Weights of a small transformer language model.
Size: 9 layers, MLP 768 tanh GELU.
Architecture: LayerNorm before each block, rotary positions, no biases in attention or MLP, untied embeddings.
Training: a variant of SOAP for these matrices, 84M tokens.
Each number is 128 + 24 x the weight over its row's rms, rounded and kept within 0 to 255. Layers, rows and columns count from 0. Numbers have three digits each. The size before them is the row's rms in percent of the matrix's.

# layer 3 MLP down (transposed), 768x128, rms 0.215, rows 230-251, columns 0-63
101:108114076149116128080110131095123122125102111137136144102098121139080128115142135130146125144125164107119169094137153155138116173122133120110097129113113083152117184142088119122171117117100172
088:133144114127109098098144163127133090164157081111123067147118085093141148089136155094161141126100092114140126123143126155129146167117126170103147183147155128143175121114134148130106135140155160
112:139112126131074129144135117124140134146111134197089138076134115132160112144115120152128172142144117137152118113153111134131106107089156146139126152127129145132142160121096069128120102113140117
089:106156070127150127069107142151136147131136121113147166106150095123140130135125151159139092124153135120118092175122133149116150104113120133154123087143139152095137107128145153120170101104082123
092:131129084122165116096146157170102086113096087115121121158095159114147105109103178139141095122146107088113174132134126157107127130129089172091138095135143152116122120113134131130107120079122114
090:106114136121114120146141141106125136090118107132174139100165119113116166137149062160117150157135109150156089139105108080118138098110131151106096136144122116121135127136126176197134106144138114
104:091143170106146129134125119122149123142101143127147186124098145080180107138176119157174119110147126121093077117145113132142122137123099115119120131132141103128126138148088122158158123109104134
104:137148139123141139141148104143108142143127149174093095108097114086138166117139138123116137066140108126172128195165143078163125118172117124095114115168115106156109116105129094112109157149135159
099:120138108106152116100153138097146111131118131095167134164114124111160146119121127150161136147152142103111154098103148157177172143126165096101115131146145166172151099155121166173142091090126128
108:136147120098094127118102125143110107122120136110126146104133112070142092160129142163129151155128129143124127159116158123134121101077104151138083167117163163132147121116138088144133126089173134
109:090136159095091123162159150115164194140092071131090128079131147103180119136156114118144128145126149130163160112133119144140147143149132107123128116114119140110105167106141155135138124096106111
101:113110157146125093117121103116105110142100126150113128133115151087130140111143109101123166121114096118096145127139119130081137102154152118073135144118129115138123144139152151129146143159109148
103:158139123087123109074097121114135139148122109142137115121104092121142153120061168134149111151115125151115136146140138159123086082126111092094123118074142108094157133109126115116114135116139130
101:097100146096129107127120107075117107119136123173099106104118131142129156116110117111125178101152134113135107155160161137156132127139130120103128120111119099106130158162112138128105172146138125
088:118127144111123181132120104137131104103133140151102191128158122135084136135172097138136137133143190147139105127148126135139128141144141138132098161088086124183138115110120074116123093126099139
107:132143164164097132121103188123088111105108130120131090132116169145131124156132125169117130162099119118123106130122177180157147133168100139120127107195137152117139113142129130149127096152102137
101:144160124125119174165126097164165135148128154135124147132106107117105126113162206107137138152133158134133125081151098120131111143108147156082153131115125155106152133134122184133151106101127104
098:126097104129111146158128107140169105209079138128149112102095162081160139142118117137118153115163100125152106085102083098136123084123114128106103123140152106084104089143122143141135139181124153
105:137151105160116141164123116111135192128144174128096127166124148197151125129142119079125161133128115141130111131137154161133117111121070138138114098119156141191168093108109162113149116133138149
105:106115095115148111126064099179132088173095117148133108151098111082123084106124122191125142108117133148152120096108096099141164073123130129125158152136156127116114134120111112111152103139093103
107:112120152131136107162100137151147137122132107179096094117101121177145111171105125148121113121146139110146110150118129148120109123116107137103108090108172145085110122136105162134121175098145118
107:121140112113153155136154190119142141092136126115100122121141130153150151122163116107094177147110081158135114131130106126096155107128206099130125107139147127143117096148124118125171133107116114
# layer 3 MLP up, 768x128, rms 0.229, rows 231-251, columns 0-63
094:127156112133113177123099117124146180168129161118134139095121082159115152158166117097136107106137125099123150126121144117107099100118112102134097102123131106141143120103162131124177094125149137
107:151113153154145122112079143089191181167107141095136113092105127105157147107100139102130160132131155125110145136106085111102112161124162132108161149148165143095132126111126162114170100146156102
108:170081140130110086121138109082156106157147130097137116130126138159150131074090092089143130187118150109130177118139125130137141144107151123119103159066119141152109142181109146082121156147144132
093:157143122135106112152101082155103118137093133136147130126164148131158122125092136115173140124141146131129139106075143076164125113110155135124197091123118130118134157156106153117142140079129153
104:123119089160064133153106140128122143161145136107121113176145151151128120121143135147165068132160132155112101174092123095119142132149134179122114142084168112115145135086143137129139096152110140
105:082132141107140157117122163114129141169170125154109118169136109186127145105117098122120089154079119101086094123109088127150103130116115125125076121106110125094169087122084130111127141147139127
103:150108097116138137107083161154157100140147129147159165134173144071128134099104088160191103094146168134095089073118190110136097107132112145106110110157108152132126138114108088143104145173141108
096:151105153143116150134167154118141156114110155113142099131158114121162142186135127117170142131122165092113129110097153146123118154148158095120145129121144093155128142122086145130123126117158117
099:121154131088140119107135152146148116138141136140146171153128148111112151169127135131068119126171117090145092157125183141120138100109137163102136166155140151124134155134087117134117118116083132
106:164137139138097118151126157113118173091089092132098127144115134132154126118135076125103101146126173114123116053153119144132150149126133143131152099156113115150131149132102131148115141105123095
096:124142107142125120108112143167132102133118119135149146147163163099129142132123157127158105148104153114173137144114149156143144105161126180113083125105070137151130128130129144123174154120166114
097:145132124125089177105127118145160146135112135151105164165097115103114140126149100152110106127161095088125147173137125118118146166138110093119141124151109132092142094162136134110134117156149101
095:178118143114174140136149064152123123111146125132102147134115129143143107082150112122126099109135126096129120136122103103120128151142120108199155118120080095106112139126129118154145084105107120
097:160168077180154101146131117126121149144095131105132074140136111130170128112090156103117094126157119110151126153126139097142132156077147102133084112161157125125100123139107111101106145167163107
096:087143102093112161111170134108100118125134118109093115155123114149110141134114119130108121124160122135106081128111085116143126130118062141143125151119146124136108225161093135162125144125130106
104:148158133140104177167143137091119159141177125068118157164137069115133112120146106146108111135145138144138048103157105123146136179126133135125139129149139094123155091143163129124130163138144136
097:155094104087115110123109139091120156091155133132113145148161109137110137160124138110152102096102177108130131154145124132122139148157118137130162119107164128113113157120124145115129117150162061
098:139132138125089132150120106101162166112105104136096144149134089127117104089110151101092099133108152142109101167138125150164098109114105163129119094120142131123133169108109162134181163141175117
104:152123143102139090146083084114111148172157140163114142147120109089149174132143158109168117112161146102093121124102136159121089087122164185109150133131118121060098149117139122108115137126116114
099:154087083162146125095166123127143120098153130144118168149117129115172121099102102155140121135140106097153124118139122126089145130128162100151182164120136146130100126169078159144129155138117107
106:134098089105097132063117143142151113144161109125141109112153137076171107090131093162125116117130153138163108101144156131152136115099153114090116095092157149133188146153111111146114089160120139